config = dict(
    num_hidden_layers=15,
    hidden_size=96,
    num_attention_heads=3,
    num_key_value_heads=3,
    head_dim=32,
    intermediate_size=384,
    vocab_size=512,
    hidden_act='tanh_gelu',
    norm='layernorm',
    norm_place='pre',
    norm_eps=1e-06,
    positions='learned',
    qk_norm=False,
    attn_scale=0.177,
    bias='all',
    tie_word_embeddings=True,
    parallel_block=False,
    init='normal',
    init_std_qkv=0.0237,
    init_std_o=0.00432,
    init_std_up=0.0237,
    init_std_down=0.00432,
    optimizer='soap_variant',
    learning_rate=0.0051,
    beta1=0.95,
    beta2=0.95,
    weight_decay=0.086,
    lr_head=0.0103,
    max_grad_norm=0.5,
    warmup_steps=200,
    schedule='wsd',
    decay_fraction=0.701,
    decay_shape='linear',
    final_lr_fraction=0.05,
    batch_tokens=32768,
    max_seq_len=256,
    doc_mask=True,
    train_tokens=121100000,
    max_steps=3696,
    dataset='wikipedia_en',
)
Each number is 50 + 12 x the weight over its row's rms, rounded and kept within 0 to 99. Layers, rows and columns count from 0. The size before them is the row's rms in percent of the matrix's.

# layer 11 MLP up, 384x96, rms 0.162, rows 150-186, columns 0-95
099:42 51 60 65 42 63 55 54 50 50 36 35 55 46 50 61 18 74 39 60 48 62 52 53 34 52 62 73 38 35 63 53 64 53 48 41 61 38 42 32 32 36 64 78 51 54 43 32 55 51 32 44 35 37 82 59 52 48 49 44 53 27 51 61 48 62 46 50 19 49 46 54 61 45 50 38 51 69 47 47 51 65 41 54 68 49 63 52 69 43 70 57 57 63 49 55
110:44 38 43 54 24 40 58 60 56 46 53 47 65 61 22 47 42 48 51 56 44 55 48 52 38 65 46 60 66 58 60 56 53 56 53 57 38 39 45 82 27 60 43 36 53 65 42 49 32 54 50 51 50 59 52 39 45 44 54 29 46 46 54 45 39 73 65 49 51 62 56 40 52 69 47 25 51 42 64 45 22 43 51 24 56 49 81 54 53 53 73 66 58 48 70 31
100:77 51 39 55 49 62 39 49 55 56 60 49 38 39 47 30 61 60 65 68 48 63 45 65 55 35 55 37 42 54 54 29 37 60 52 54 44 49 44 44 58 43 64 49 55 32 27 54 55 65 47 51 56 45 41 35 32 42 65 51 58 41 40 31 46 70 53 40 51 43 54 08 51 50 48 28 37 58 47 51 54 65 45 27 63 65 58 60 64 58 70 56 27 55 26 46
093:70 48 59 46 64 58 70 68 47 60 86 42 39 46 44 51 72 42 52 40 49 71 58 39 51 64 39 46 62 56 37 57 52 51 62 65 49 32 52 43 45 53 46 56 50 32 41 61 56 30 49 37 47 57 49 57 49 46 08 57 62 34 34 58 38 65 52 74 49 55 41 59 28 50 44 53 36 49 61 50 59 63 35 40 52 41 50 35 56 58 37 46 33 60 52 26
096:41 48 52 59 61 54 61 49 40 48 31 60 16 52 53 37 52 66 20 61 39 47 34 41 49 58 75 51 42 48 41 48 51 50 59 61 46 56 43 65 64 66 53 46 45 53 52 45 51 40 65 38 62 44 63 37 53 39 56 60 49 23 45 56 68 58 49 60 62 73 60 46 73 34 40 45 45 71 44 61 26 39 53 36 48 36 53 32 38 78 44 45 56 47 56 73
109:46 51 29 63 49 64 48 24 48 47 46 61 58 56 61 52 25 49 81 58 62 42 24 62 37 55 67 51 76 51 37 38 46 48 44 28 63 65 34 61 51 45 51 52 59 39 40 64 40 44 62 53 49 62 51 42 71 46 61 55 54 41 45 56 50 43 64 79 49 40 32 57 61 59 36 43 55 56 34 57 42 62 39 49 51 77 37 43 63 37 62 62 46 31 42 52
089:56 39 65 45 63 34 68 49 57 45 65 61 35 52 54 46 50 53 56 46 46 44 59 36 38 37 38 51 33 46 28 59 56 37 40 46 38 30 47 37 42 60 47 69 79 29 42 50 62 72 35 31 59 58 63 48 36 25 70 60 61 42 33 45 24 67 44 48 62 63 41 41 25 37 61 52 43 49 35 72 55 52 44 55 54 50 37 54 47 60 55 41 45 57 62 45
107:36 47 33 52 42 45 81 65 33 43 38 49 58 43 43 33 58 57 53 40 64 51 71 67 36 41 39 58 40 53 33 46 57 58 48 39 30 50 38 35 70 36 54 46 45 67 27 64 18 61 54 62 56 50 55 74 40 40 56 52 72 60 47 53 61 63 72 46 48 55 57 58 46 49 38 50 45 36 40 52 44 49 36 53 62 64 51 69 28 42 39 51 55 55 60 30
102:46 39 47 72 65 44 53 37 41 71 57 41 36 42 48 37 37 58 52 68 34 45 71 57 54 41 28 50 29 66 50 37 47 56 60 46 40 41 49 26 58 24 60 63 57 80 54 28 69 40 27 56 48 37 47 47 63 69 78 38 56 47 46 63 59 42 67 48 48 56 49 51 44 58 46 46 40 42 39 36 39 52 49 58 56 44 67 40 58 32 55 62 54 44 36 48
096:67 54 61 58 52 45 63 47 54 79 52 51 63 44 43 45 53 51 47 51 43 55 35 58 61 64 52 52 33 54 46 43 06 49 41 49 62 55 44 77 34 59 63 64 30 35 47 65 46 44 61 38 56 50 65 41 57 50 49 50 55 31 72 39 54 35 44 42 65 77 32 26 53 43 45 32 43 49 32 45 49 52 67 43 57 49 31 52 61 74 52 49 45 60 56 39
109:49 44 45 51 54 65 75 63 67 57 31 55 33 75 68 48 50 48 54 51 32 51 52 51 62 43 58 41 39 54 36 31 55 40 45 37 58 49 52 42 34 75 59 68 25 42 29 55 57 51 45 38 58 37 59 51 59 50 51 38 40 44 85 21 50 44 49 65 49 77 53 46 36 41 56 63 33 53 62 55 48 31 61 72 51 59 58 58 44 48 53 47 64 59 44 38
100:49 48 39 27 81 26 41 50 75 30 49 65 67 35 50 38 46 68 49 43 46 69 70 38 54 48 33 56 74 51 52 50 68 38 47 30 35 46 57 41 77 48 48 64 49 46 55 31 51 40 53 48 57 51 47 44 51 61 56 47 66 54 67 66 51 44 51 39 39 53 61 57 48 59 66 54 37 47 53 49 67 39 40 43 40 69 43 33 40 29 59 51 65 33 52 36
094:24 53 26 56 60 55 28 34 43 58 64 60 37 60 70 55 65 59 51 58 58 58 69 57 36 53 50 51 64 63 58 48 49 68 47 44 64 35 59 48 39 48 39 49 54 54 39 28 38 41 44 47 74 39 57 77 69 37 51 39 42 44 40 21 43 55 44 46 59 74 50 58 34 38 71 55 55 60 59 67 38 46 52 47 52 49 70 49 49 65 42 58 32 69 53 50
103:44 64 48 70 65 45 55 63 58 36 54 56 40 63 57 61 36 69 50 62 51 55 74 63 48 58 60 52 32 40 45 49 46 56 57 49 53 31 61 53 54 46 47 59 51 50 36 40 41 34 54 41 33 42 63 69 52 31 47 59 76 37 63 54 43 53 44 44 61 46 36 47 61 45 49 60 41 20 69 34 45 34 66 61 68 56 20 33 37 43 46 65 27 57 68 65
111:50 48 23 53 59 60 26 52 45 62 66 32 52 53 54 57 52 44 31 54 63 65 37 31 57 73 37 39 44 82 56 39 69 50 52 44 63 44 55 60 59 62 63 62 44 40 37 39 40 37 58 34 60 50 46 54 46 32 46 29 72 48 33 50 57 40 42 60 35 54 66 50 41 54 55 38 50 51 37 43 50 38 32 58 58 70 60 29 27 52 41 27 51 51 58 60
095:37 62 47 52 57 52 40 46 30 46 47 57 30 46 58 43 52 52 40 61 43 47 56 41 87 46 57 52 53 71 43 56 71 68 56 43 55 51 50 60 56 26 42 37 64 72 27 47 50 33 63 46 42 42 42 50 51 49 67 49 27 37 45 65 34 37 39 59 62 28 42 58 55 36 51 48 52 21 34 48 63 67 46 61 42 53 51 42 58 61 53 30 72 33 40 42
102:48 62 40 67 50 33 45 38 48 58 26 50 43 57 42 31 43 53 52 58 35 49 54 64 37 32 33 70 46 48 34 80 73 46 48 63 57 58 73 42 40 55 60 57 42 55 47 41 56 51 53 48 38 32 49 48 47 65 57 70 38 57 36 73 66 71 28 57 64 34 45 43 51 60 41 67 66 54 47 49 52 72 37 34 46 39 56 61 43 47 37 54 45 71 38 37
093:58 35 53 72 45 43 27 73 59 52 32 62 37 34 56 43 38 54 53 54 36 65 51 60 53 50 45 42 54 48 38 33 52 42 33 54 49 50 59 31 59 56 75 40 33 45 45 53 39 65 52 52 54 39 65 39 60 57 30 32 57 39 75 61 49 27 32 71 63 46 60 57 68 62 42 57 55 51 55 69 53 54 41 31 35 36 36 49 55 44 48 37 55 75 35 39
099:27 38 54 70 43 46 68 67 40 58 65 51 47 52 57 41 44 32 47 49 50 69 52 43 43 48 70 45 68 73 49 53 59 25 48 59 57 41 72 46 37 28 36 53 56 40 43 49 48 58 73 33 66 38 51 54 52 34 46 41 37 50 62 25 47 51 48 47 55 62 46 54 54 60 51 60 41 66 43 70 37 51 60 89 37 32 42 69 62 44 55 48 53 45 54 57
102:79 34 49 44 59 50 38 43 68 42 51 47 46 55 43 50 33 47 50 44 44 64 48 57 38 55 45 53 39 61 38 54 42 37 37 31 34 53 72 47 59 57 38 60 43 63 49 37 55 47 50 67 79 42 51 53 59 65 56 54 64 31 54 49 64 54 45 70 42 37 57 37 48 56 64 45 58 43 38 43 40 66 73 57 26 48 23 50 29 36 58 51 66 35 23 28
101:52 49 48 46 42 69 36 40 57 47 43 55 55 47 48 49 42 30 52 90 34 43 60 55 45 59 62 48 48 66 52 64 46 55 83 51 42 52 43 42 41 38 57 44 36 56 41 49 48 49 48 57 36 40 64 42 50 70 47 53 42 36 55 46 31 64 75 60 32 42 73 55 45 45 36 63 33 49 49 53 29 42 68 71 57 37 26 40 44 68 55 62 46 45 39 26
102:55 58 61 67 57 40 39 44 51 56 30 71 61 45 42 48 45 59 46 63 43 82 51 54 41 54 26 46 47 40 11 59 39 47 53 31 55 42 52 37 18 46 47 57 54 52 48 40 52 77 42 33 45 59 60 58 47 76 48 52 67 52 47 54 36 28 53 53 45 67 42 50 45 39 33 51 60 44 31 62 45 45 53 44 47 67 42 51 50 28 68 67 45 57 40 44
097:42 52 35 55 41 68 61 53 40 31 43 38 54 54 48 54 75 61 66 51 51 50 65 65 37 54 56 55 41 49 29 58 37 54 33 34 45 49 51 55 86 57 49 46 74 71 47 51 60 43 40 54 33 38 61 61 49 37 51 58 42 35 41 31 22 46 26 33 43 27 70 56 51 48 45 41 68 63 40 50 47 67 50 54 63 47 40 63 50 60 63 38 44 46 62 37
109:56 48 33 48 42 34 46 55 42 55 32 63 68 54 38 51 30 64 54 53 42 54 30 58 52 32 54 56 41 44 57 33 60 35 23 50 60 68 60 59 35 53 68 44 38 46 49 52 70 47 49 39 56 55 44 39 62 64 45 52 43 61 53 43 59 62 59 34 47 46 18 42 49 56 62 30 35 66 46 46 60 61 70 37 26 41 52 63 49 19 70 63 36 39 51 49
101:41 51 66 69 41 62 44 35 51 28 35 57 65 51 62 50 46 55 49 53 51 71 48 44 64 47 62 67 43 45 70 74 47 42 70 61 29 52 46 66 64 22 30 46 71 50 48 55 38 77 69 40 32 59 62 36 41 72 59 50 65 61 53 49 47 41 43 47 37 49 70 41 50 54 46 43 39 60 51 49 37 66 38 52 60 51 57 52 48 47 62 67 54 49 23 51
093:29 46 18 43 58 56 52 55 53 31 53 49 63 73 40 42 63 45 47 42 37 50 60 49 57 62 64 26 67 54 60 48 49 38 24 58 56 52 62 21 50 49 41 59 37 44 33 44 37 55 70 46 47 52 55 40 50 68 36 49 41 54 59 40 30 67 30 46 64 41 50 24 65 47 55 38 47 45 58 60 63 56 55 31 58 34 66 39 58 42 67 53 61 48 41 36
098:51 56 53 50 60 63 35 44 29 41 39 54 65 34 58 61 73 62 52 28 26 44 68 56 44 55 53 68 60 27 38 63 35 30 62 61 47 49 46 51 64 52 57 62 37 65 57 45 71 35 39 22 49 57 37 53 41 53 44 55 59 57 35 67 44 50 58 17 58 44 53 54 49 53 44 52 51 41 31 54 41 69 49 58 55 50 46 79 58 57 44 72 44 62 50 45
097:52 55 36 43 33 55 25 62 50 49 33 50 25 50 51 39 38 48 38 53 32 71 36 28 59 53 61 52 36 49 43 51 57 45 44 18 63 64 62 50 72 48 49 64 41 59 37 34 49 61 63 49 60 51 60 50 29 53 24 51 76 49 50 75 34 45 60 49 60 47 50 49 59 49 52 35 52 56 54 58 67 56 49 42 63 69 41 27 54 50 64 49 64 26 44 50
106:41 49 49 63 53 56 29 36 74 51 67 44 55 31 58 69 49 39 60 47 58 54 67 58 74 34 39 76 47 39 53 61 70 57 57 37 23 45 39 58 69 39 29 54 29 45 41 48 53 61 51 66 46 41 49 52 38 52 43 54 46 42 63 50 60 59 69 42 22 51 52 43 42 58 47 51 23 41 65 62 39 59 58 48 56 50 42 35 46 44 50 53 33 31 57 32
102:56 40 53 50 44 55 42 77 73 57 59 70 81 57 56 37 62 49 61 26 39 50 58 52 42 37 45 43 56 34 38 55 44 52 50 65 33 70 49 54 59 58 53 40 74 39 61 67 53 58 54 54 53 47 46 50 63 23 42 61 42 71 51 70 61 46 32 67 62 40 60 48 42 53 50 65 31 42 47 67 30 41 61 49 46 61 33 40 41 41 44 72 36 54 58 57
107:45 38 46 84 52 48 61 74 19 40 58 40 49 64 57 66 55 60 58 45 50 57 46 55 55 47 47 54 50 59 50 63 48 67 46 46 51 49 55 44 70 48 43 46 58 49 22 63 34 51 61 52 50 37 44 31 68 52 45 22 56 71 65 53 43 54 38 56 61 33 32 49 29 61 55 37 37 82 63 43 54 67 49 63 45 60 36 47 50 59 39 44 38 44 68 54
093:66 60 34 48 52 62 62 58 71 56 39 63 55 40 40 39 35 55 48 79 43 31 64 47 46 78 38 39 26 44 47 32 57 63 24 39 45 46 64 56 61 68 67 59 56 57 59 26 50 48 56 38 63 63 35 58 61 55 57 44 41 46 47 66 74 53 34 57 59 62 46 53 59 29 42 44 58 47 38 51 35 51 52 38 70 39 62 70 49 52 39 51 46 59 48 46
100:29 39 22 55 45 67 29 32 37 54 23 55 55 65 69 42 47 53 32 37 61 30 48 64 54 60 60 45 54 73 48 67 48 41 53 67 54 58 39 47 53 40 55 55 56 60 50 36 39 43 64 49 43 66 51 49 60 46 28 62 53 53 41 60 61 75 36 46 34 61 77 54 45 40 59 58 52 53 40 46 59 39 24 46 43 43 49 72 52 44 53 40 54 40 61 31
087:56 55 53 44 72 63 34 51 57 58 59 39 46 73 73 41 70 35 37 51 46 27 56 52 63 61 58 50 40 62 64 59 48 53 52 43 23 60 56 48 50 39 65 63 52 63 60 57 44 44 62 43 57 34 45 65 31 64 41 46 46 65 36 55 29 42 59 47 61 57 49 63 43 61 46 39 49 30 23 53 58 63 42 55 63 78 48 44 50 26 26 61 38 43 59 42
091:39 65 51 52 23 63 42 43 44 37 37 52 62 63 47 41 65 68 55 47 24 56 49 50 66 33 47 59 27 50 70 48 53 33 56 57 70 49 60 51 59 56 38 52 38 55 27 61 41 41 52 56 51 48 66 44 50 62 53 47 63 43 36 76 47 54 41 52 42 51 41 49 20 53 61 24 79 39 41 47 57 59 41 47 39 44 42 49 50 20 52 58 47 57 56 75
108:45 40 70 30 56 76 54 40 63 47 39 67 63 47 52 57 44 38 52 60 33 56 36 25 73 45 60 43 39 53 60 60 36 37 48 57 50 49 61 47 60 40 24 38 56 49 51 50 44 53 48 52 64 55 33 50 38 25 49 48 64 32 60 54 52 40 48 48 52 44 41 38 48 36 54 44 55 51 60 79 58 93 57 61 57 47 54 67 47 62 23 44 63 52 52 47
091:35 51 27 50 56 69 47 32 33 52 49 31 44 61 58 62 72 63 55 43 45 48 59 16 54 25 38 70 50 49 45 49 58 59 54 64 45 51 52 40 54 65 54 53 55 50 53 54 57 64 64 58 53 37 57 43 47 73 42 54 56 48 35 79 26 65 42 23 69 45 40 53 56 56 42 37 33 53 29 55 56 66 34 46 49 46 55 47 60 61 63 46 55 33 40 33
# layer 11 MLP down (transposed), 384x96, rms 0.165, rows 150-185, columns 0-95
103:45 56 49 43 29 25 41 43 44 76 46 74 21 44 48 51 52 62 41 47 28 47 62 58 42 60 48 32 28 59 50 34 47 39 53 45 45 90 43 58 49 57 59 50 54 65 37 69 47 48 55 63 48 53 47 70 41 51 43 72 37 61 47 44 56 43 53 57 58 51 48 54 45 63 35 48 57 56 60 50 48 63 53 72 35 54 60 60 51 17 53 45 52 72 37 51
111:54 63 54 64 45 54 55 73 69 45 30 52 61 40 58 76 56 53 30 50 43 40 52 22 57 39 34 20 56 42 35 47 57 57 30 29 65 49 41 26 68 47 44 64 52 46 67 45 60 53 54 42 46 57 69 53 43 55 54 57 45 66 36 63 29 40 55 48 52 47 68 66 54 50 48 43 73 61 42 66 58 57 71 43 64 54 48 53 38 49 63 55 46 51 31 63
107:32 63 64 57 54 59 43 24 22 54 55 46 69 48 32 48 46 40 73 43 39 55 62 47 53 36 48 50 65 48 50 47 45 25 51 50 39 55 50 59 57 33 43 56 56 53 45 35 26 45 25 43 39 54 53 52 15 55 35 76 61 38 39 74 54 56 67 61 68 56 49 43 50 51 37 54 45 49 54 42 56 72 54 63 61 29 59 52 51 53 54 46 47 74 55 49
097:44 57 12 56 40 47 47 58 32 57 28 66 69 53 46 64 35 67 46 60 68 44 46 67 61 41 58 43 19 31 65 39 66 55 66 49 45 50 49 42 47 56 42 66 53 50 67 55 64 66 50 59 59 46 67 51 53 65 54 41 49 61 64 46 35 57 60 36 61 57 44 56 52 60 51 50 72 38 67 43 46 54 74 55 51 50 29 66 40 42 64 42 45 53 38 70
100:40 57 57 47 46 43 39 47 55 40 44 66 56 27 46 55 53 44 70 43 54 74 59 35 47 50 46 49 37 55 65 51 73 44 57 56 63 28 63 47 59 30 56 61 43 49 62 52 38 50 60 69 46 43 47 47 58 42 47 36 63 50 55 37 45 40 28 46 54 39 31 51 46 79 48 56 68 35 57 51 80 52 52 82 42 60 38 61 60 28 48 50 67 34 41 23
094:60 72 50 64 52 49 46 48 49 60 54 33 60 37 63 48 72 67 38 28 50 46 49 59 44 50 66 48 24 58 59 47 39 60 64 67 29 45 41 49 68 23 41 53 51 38 47 48 31 62 55 56 49 58 32 75 36 48 67 68 59 26 57 52 60 52 67 45 51 47 76 55 52 52 46 65 43 45 65 46 35 47 58 20 48 56 36 55 49 62 48 53 36 56 33 48
081:58 40 50 51 28 60 51 51 56 52 69 43 53 53 35 47 61 61 46 77 33 53 44 40 77 45 42 45 59 61 51 44 48 40 38 51 52 52 35 54 41 50 46 33 23 66 55 46 54 45 57 49 74 62 70 45 38 39 61 18 59 61 66 40 40 23 25 46 43 62 44 43 49 54 40 42 49 54 54 28 77 59 40 48 57 50 55 40 35 64 27 49 56 60 54 36
103:43 44 67 64 42 59 34 60 69 42 62 16 31 71 69 60 57 57 38 50 50 43 42 59 54 55 39 57 48 45 42 30 57 65 37 50 58 44 51 63 50 65 33 58 37 57 72 32 70 42 56 55 53 62 62 41 42 52 52 43 41 54 70 48 51 36 27 44 57 31 47 42 46 71 68 55 40 56 70 38 50 50 69 65 32 53 49 31 52 27 46 55 51 40 50 43
103:92 40 61 64 43 38 45 44 55 44 50 47 39 55 57 52 64 82 47 40 39 55 61 41 35 35 41 50 46 49 46 65 36 66 54 49 55 38 54 39 46 62 31 56 41 63 50 53 35 52 31 66 59 72 42 43 52 60 44 47 39 66 33 29 39 33 42 69 61 53 66 57 60 46 58 64 77 37 29 48 58 50 53 42 62 57 52 61 51 60 39 48 54 29 52 65
093:50 47 53 34 73 34 64 30 49 57 44 65 47 47 34 57 63 40 51 60 35 43 62 35 50 56 48 42 49 46 46 45 42 41 38 49 58 72 54 26 32 47 65 42 50 52 46 49 55 75 29 58 63 52 67 37 70 63 58 57 36 54 44 58 35 60 43 48 70 31 31 54 44 38 61 18 55 58 63 74 45 36 41 52 57 19 47 51 58 45 55 48 53 55 69 56
113:46 81 42 56 49 45 52 38 38 56 55 62 69 42 53 51 52 35 52 63 60 49 46 62 24 54 39 33 61 41 27 49 51 49 46 38 43 38 23 45 59 27 60 34 58 28 41 51 57 29 48 48 61 49 32 47 59 45 30 48 46 38 56 74 32 39 49 56 39 45 42 63 33 28 28 44 35 59 49 49 44 46 42 61 61 28 58 55 44 57 49 51 75 66 57 45
095:34 41 35 50 56 47 55 64 41 59 59 42 53 59 49 56 56 60 41 36 44 47 72 45 45 46 42 35 47 38 51 57 67 70 46 46 43 53 27 57 63 64 43 37 51 59 57 56 39 50 51 47 24 29 60 75 50 50 42 59 54 76 46 55 55 41 51 63 41 30 39 46 53 38 46 34 43 57 40 77 26 14 59 51 62 40 43 73 75 45 44 63 38 40 46 57
084:82 68 52 54 44 47 50 46 45 39 49 38 54 46 42 47 36 59 54 62 51 48 55 39 67 44 60 35 40 61 39 76 48 54 62 58 49 59 50 43 81 51 45 59 53 60 50 48 57 38 63 56 40 66 46 19 34 51 71 35 49 38 60 63 46 35 44 62 29 42 39 49 49 65 41 45 32 48 41 30 26 45 65 39 21 39 28 39 50 51 59 51 48 43 38 61
109:43 59 62 50 55 33 57 73 63 30 62 55 43 55 15 57 55 48 68 32 44 40 60 31 58 40 46 37 50 45 69 51 43 75 19 60 63 59 47 53 67 56 67 52 36 45 47 48 58 51 52 53 54 66 64 49 45 52 32 44 44 55 28 48 60 85 55 45 49 34 36 71 49 51 41 40 52 62 57 43 36 53 46 33 68 50 59 58 60 49 35 47 61 51 40 51
105:66 64 44 70 55 59 62 50 30 46 50 48 57 35 50 55 50 48 33 49 30 50 49 62 48 58 68 63 32 47 44 29 37 55 43 65 42 33 43 53 44 36 32 57 75 47 49 33 32 74 53 54 39 42 59 58 53 62 61 47 68 39 61 42 44 56 51 52 80 38 39 68 53 57 48 40 48 59 57 71 43 53 55 61 28 45 60 78 62 31 49 35 41 63 42 63
096:63 42 40 56 50 54 62 40 54 66 42 31 43 41 48 37 46 48 48 69 37 54 43 43 36 43 59 47 72 53 59 27 49 59 25 39 40 33 57 25 17 39 41 47 57 56 61 53 39 60 54 42 58 57 51 74 42 53 60 53 55 37 47 56 31 61 42 47 41 61 29 52 45 60 62 70 45 74 62 57 41 52 57 34 45 33 54 48 21 41 46 62 63 70 65 58
097:59 79 54 31 60 63 51 46 34 33 38 59 63 72 44 64 47 50 81 17 74 55 47 53 61 60 41 42 43 63 49 35 50 39 68 47 27 60 50 40 63 42 39 50 50 28 38 48 60 51 58 44 66 41 48 50 58 51 41 64 71 29 41 41 53 44 55 61 56 42 68 46 51 40 38 59 59 52 56 48 34 24 38 41 58 49 35 57 45 37 51 46 50 60 52 57
090:35 70 76 54 74 63 61 31 52 45 52 44 46 63 73 71 54 54 26 68 48 37 59 57 56 28 49 43 35 42 45 64 53 52 60 41 57 32 53 40 60 34 59 38 51 63 45 46 40 64 51 49 43 68 68 54 39 39 59 60 51 67 28 46 43 53 60 55 50 57 57 63 58 79 47 50 70 33 38 53 45 38 59 48 44 45 56 30 51 33 59 48 50 33 50 31
110:58 55 49 26 63 56 81 66 63 54 47 56 40 48 48 52 44 52 54 38 57 44 52 53 46 44 34 44 54 47 51 34 57 38 24 54 84 29 47 50 53 54 57 40 48 53 66 54 66 44 33 40 43 30 45 58 59 61 64 56 21 49 52 77 51 30 36 48 78 47 65 58 37 62 45 37 43 55 38 40 51 45 65 55 46 39 44 39 75 57 53 33 46 49 64 58
103:46 46 60 64 29 22 51 48 32 66 63 59 35 39 59 34 62 57 60 53 50 38 62 62 48 63 48 36 53 38 84 56 51 56 58 65 40 52 58 53 45 59 73 32 48 53 59 51 39 45 37 30 39 66 38 42 58 42 29 56 24 63 53 73 37 58 61 50 43 55 42 60 62 45 54 44 57 31 49 58 43 38 60 59 65 47 74 47 65 62 55 54 39 54 69 45
092:34 33 50 36 45 28 55 49 41 44 42 60 55 59 47 51 40 67 55 33 50 46 26 60 61 52 34 49 31 40 40 26 65 34 53 40 63 42 51 29 72 53 37 36 56 48 46 29 51 51 12 68 43 42 36 56 47 48 73 50 71 46 55 50 41 56 54 59 64 39 43 61 43 57 43 50 29 57 46 63 65 32 64 38 69 68 44 59 48 41 61 47 60 48 53 48
093:51 61 45 78 44 47 59 36 64 74 57 21 54 47 54 45 63 60 51 60 57 49 61 51 52 40 36 36 59 67 52 59 43 67 55 58 37 42 68 37 66 26 41 60 50 56 51 51 35 37 57 41 62 64 54 36 45 42 55 53 57 56 47 50 42 71 58 54 42 73 57 37 44 71 32 34 49 32 52 24 39 33 40 27 54 44 43 53 67 42 56 58 70 54 43 68
098:56 37 75 63 58 56 31 28 36 41 61 49 46 60 34 55 39 46 32 45 42 48 36 40 83 61 51 55 50 41 59 36 37 45 72 70 39 63 41 43 59 43 46 60 35 45 43 61 49 53 46 56 78 54 53 30 70 37 41 54 49 50 45 68 40 26 42 33 60 49 53 40 60 47 43 55 57 51 55 37 55 49 67 62 49 45 66 31 50 49 63 59 78 54 29 47
107:54 41 59 51 52 69 48 46 83 48 40 41 61 54 38 48 39 44 49 62 64 48 23 42 71 70 48 55 62 58 47 27 61 61 37 61 34 55 70 31 61 46 45 58 54 40 63 52 59 27 68 56 40 66 47 50 70 52 59 52 52 37 50 64 60 40 45 27 54 66 55 39 55 80 47 65 48 33 42 57 45 51 52 82 52 44 54 61 61 52 38 43 54 44 66 51
098:66 51 76 43 33 50 54 58 61 57 50 51 77 52 63 47 53 58 39 57 54 39 29 41 50 39 46 47 62 34 40 46 40 47 48 25 40 68 75 41 48 71 47 52 67 44 58 57 50 44 68 71 37 46 41 64 48 62 46 35 49 54 59 51 59 45 61 61 40 46 49 55 51 35 50 23 42 67 43 74 58 33 52 61 51 50 19 46 42 56 55 66 47 25 32 64
092:55 44 64 39 43 57 55 80 33 51 49 42 76 55 61 50 41 47 53 43 32 33 61 28 66 33 38 28 42 53 65 55 45 62 43 56 49 55 63 54 68 36 53 38 49 68 45 42 56 52 48 41 46 43 51 60 49 61 46 65 36 53 51 56 49 71 56 51 41 62 54 51 41 35 59 33 82 30 65 51 40 33 28 48 53 45 38 57 42 56 48 56 30 45 69 80
096:69 59 40 40 49 75 54 80 43 73 47 55 62 38 46 49 36 55 62 64 57 54 23 44 64 52 57 63 59 64 54 38 35 50 51 47 52 57 52 48 30 52 37 51 42 63 58 57 39 41 67 29 51 58 69 43 24 34 59 51 53 34 59 38 49 39 40 35 51 91 43 36 51 44 48 39 40 64 52 57 48 49 61 52 43 44 69 45 63 35 45 33 42 57 56 45
102:50 38 45 49 52 40 56 42 74 36 64 59 43 53 50 58 59 57 62 61 41 33 67 84 40 48 22 49 56 32 52 34 58 48 63 36 48 47 42 45 58 76 62 51 52 51 27 52 46 52 42 59 46 52 56 48 64 54 43 31 35 71 32 43 44 46 40 72 45 80 56 45 38 47 62 63 57 39 55 31 59 48 58 74 44 50 52 55 71 44 57 58 41 68 59 60
108:50 57 56 57 67 37 64 59 32 32 71 56 52 48 61 33 67 59 70 19 58 37 71 67 58 57 34 40 54 58 62 58 55 46 46 52 63 41 52 68 33 75 40 29 53 54 50 29 69 44 54 52 73 71 44 32 57 62 61 48 52 52 57 58 39 60 58 40 42 53 34 39 68 52 49 49 50 46 50 58 55 38 62 38 48 34 60 51 33 45 45 62 61 37 64 65
096:53 73 54 48 62 14 52 50 43 45 54 42 35 47 39 51 62 43 50 31 51 46 52 44 38 40 55 44 22 43 40 48 41 58 17 54 43 42 63 49 63 56 57 45 62 57 40 58 49 43 65 66 42 27 53 36 52 82 51 55 32 61 64 43 44 45 61 53 65 40 42 63 44 35 56 19 41 67 56 49 60 47 47 53 47 32 54 51 37 29 54 62 37 32 63 47
098:55 53 65 59 55 64 52 41 60 51 57 59 49 42 44 46 47 30 34 68 52 40 63 44 47 45 49 60 58 57 78 48 36 56 60 59 76 66 34 62 40 50 55 46 11 58 58 58 69 41 57 47 41 47 54 63 34 28 46 60 57 29 39 59 53 44 39 39 45 47 48 52 63 72 65 60 64 40 60 47 38 66 60 34 55 66 51 36 65 32 35 26 52 66 42 44
096:66 37 63 37 62 25 67 52 54 46 68 53 47 51 65 44 66 51 55 63 65 51 64 46 48 55 47 82 28 50 55 57 41 46 65 37 52 45 49 71 65 64 56 30 57 42 45 44 24 44 46 59 32 39 83 46 41 53 45 50 62 88 58 61 65 45 38 58 57 51 62 57 45 38 52 41 39 39 42 56 50 30 39 55 35 48 48 49 38 36 39 53 45 42 54 53
100:44 29 42 36 51 47 51 38 52 58 43 49 42 41 45 42 54 53 19 20 50 48 51 58 63 35 49 67 29 65 41 48 58 39 56 40 61 38 44 43 36 55 48 40 77 55 65 60 54 50 38 46 43 51 49 34 61 44 48 47 56 82 47 64 67 21 44 39 53 50 68 49 59 59 46 53 40 47 49 52 61 42 30 55 67 63 44 57 75 68 48 42 80 35 50 40
097:48 44 64 40 52 46 27 43 30 47 37 47 68 52 32 44 33 59 58 54 56 56 33 77 60 40 51 50 36 54 59 35 50 60 45 41 68 61 48 41 25 44 54 41 39 51 43 53 39 57 46 54 52 84 41 59 36 49 59 78 53 38 48 44 41 58 44 47 39 52 30 39 51 46 72 59 32 49 54 49 75 27 50 36 71 57 61 43 40 51 44 39 43 55 43 22
100:42 53 32 43 71 55 42 69 54 60 59 44 34 43 47 50 27 48 49 37 46 55 46 53 39 46 42 53 48 50 55 40 73 55 64 45 43 48 54 57 54 51 42 36 67 56 73 54 59 37 42 54 63 37 40 51 57 28 69 45 63 62 37 56 67 67 70 58 29 47 51 84 58 53 54 36 56 63 50 62 67 47 29 55 38 59 33 40 38 54 52 25 18 53 57 60
092:47 44 49 75 53 41 62 54 60 54 41 69 48 45 59 49 64 61 40 51 54 40 80 42 43 52 55 66 53 49 36 43 65 68 80 48 56 67 54 58 59 54 78 66 52 77 57 62 49 49 52 44 53 29 69 52 62 36 36 51 29 58 52 47 53 57 67 52 38 57 43 58 36 53 48 55 31 41 52 41 56 13 57 38 45 51 44 43 62 49 37 54 56 22 52 49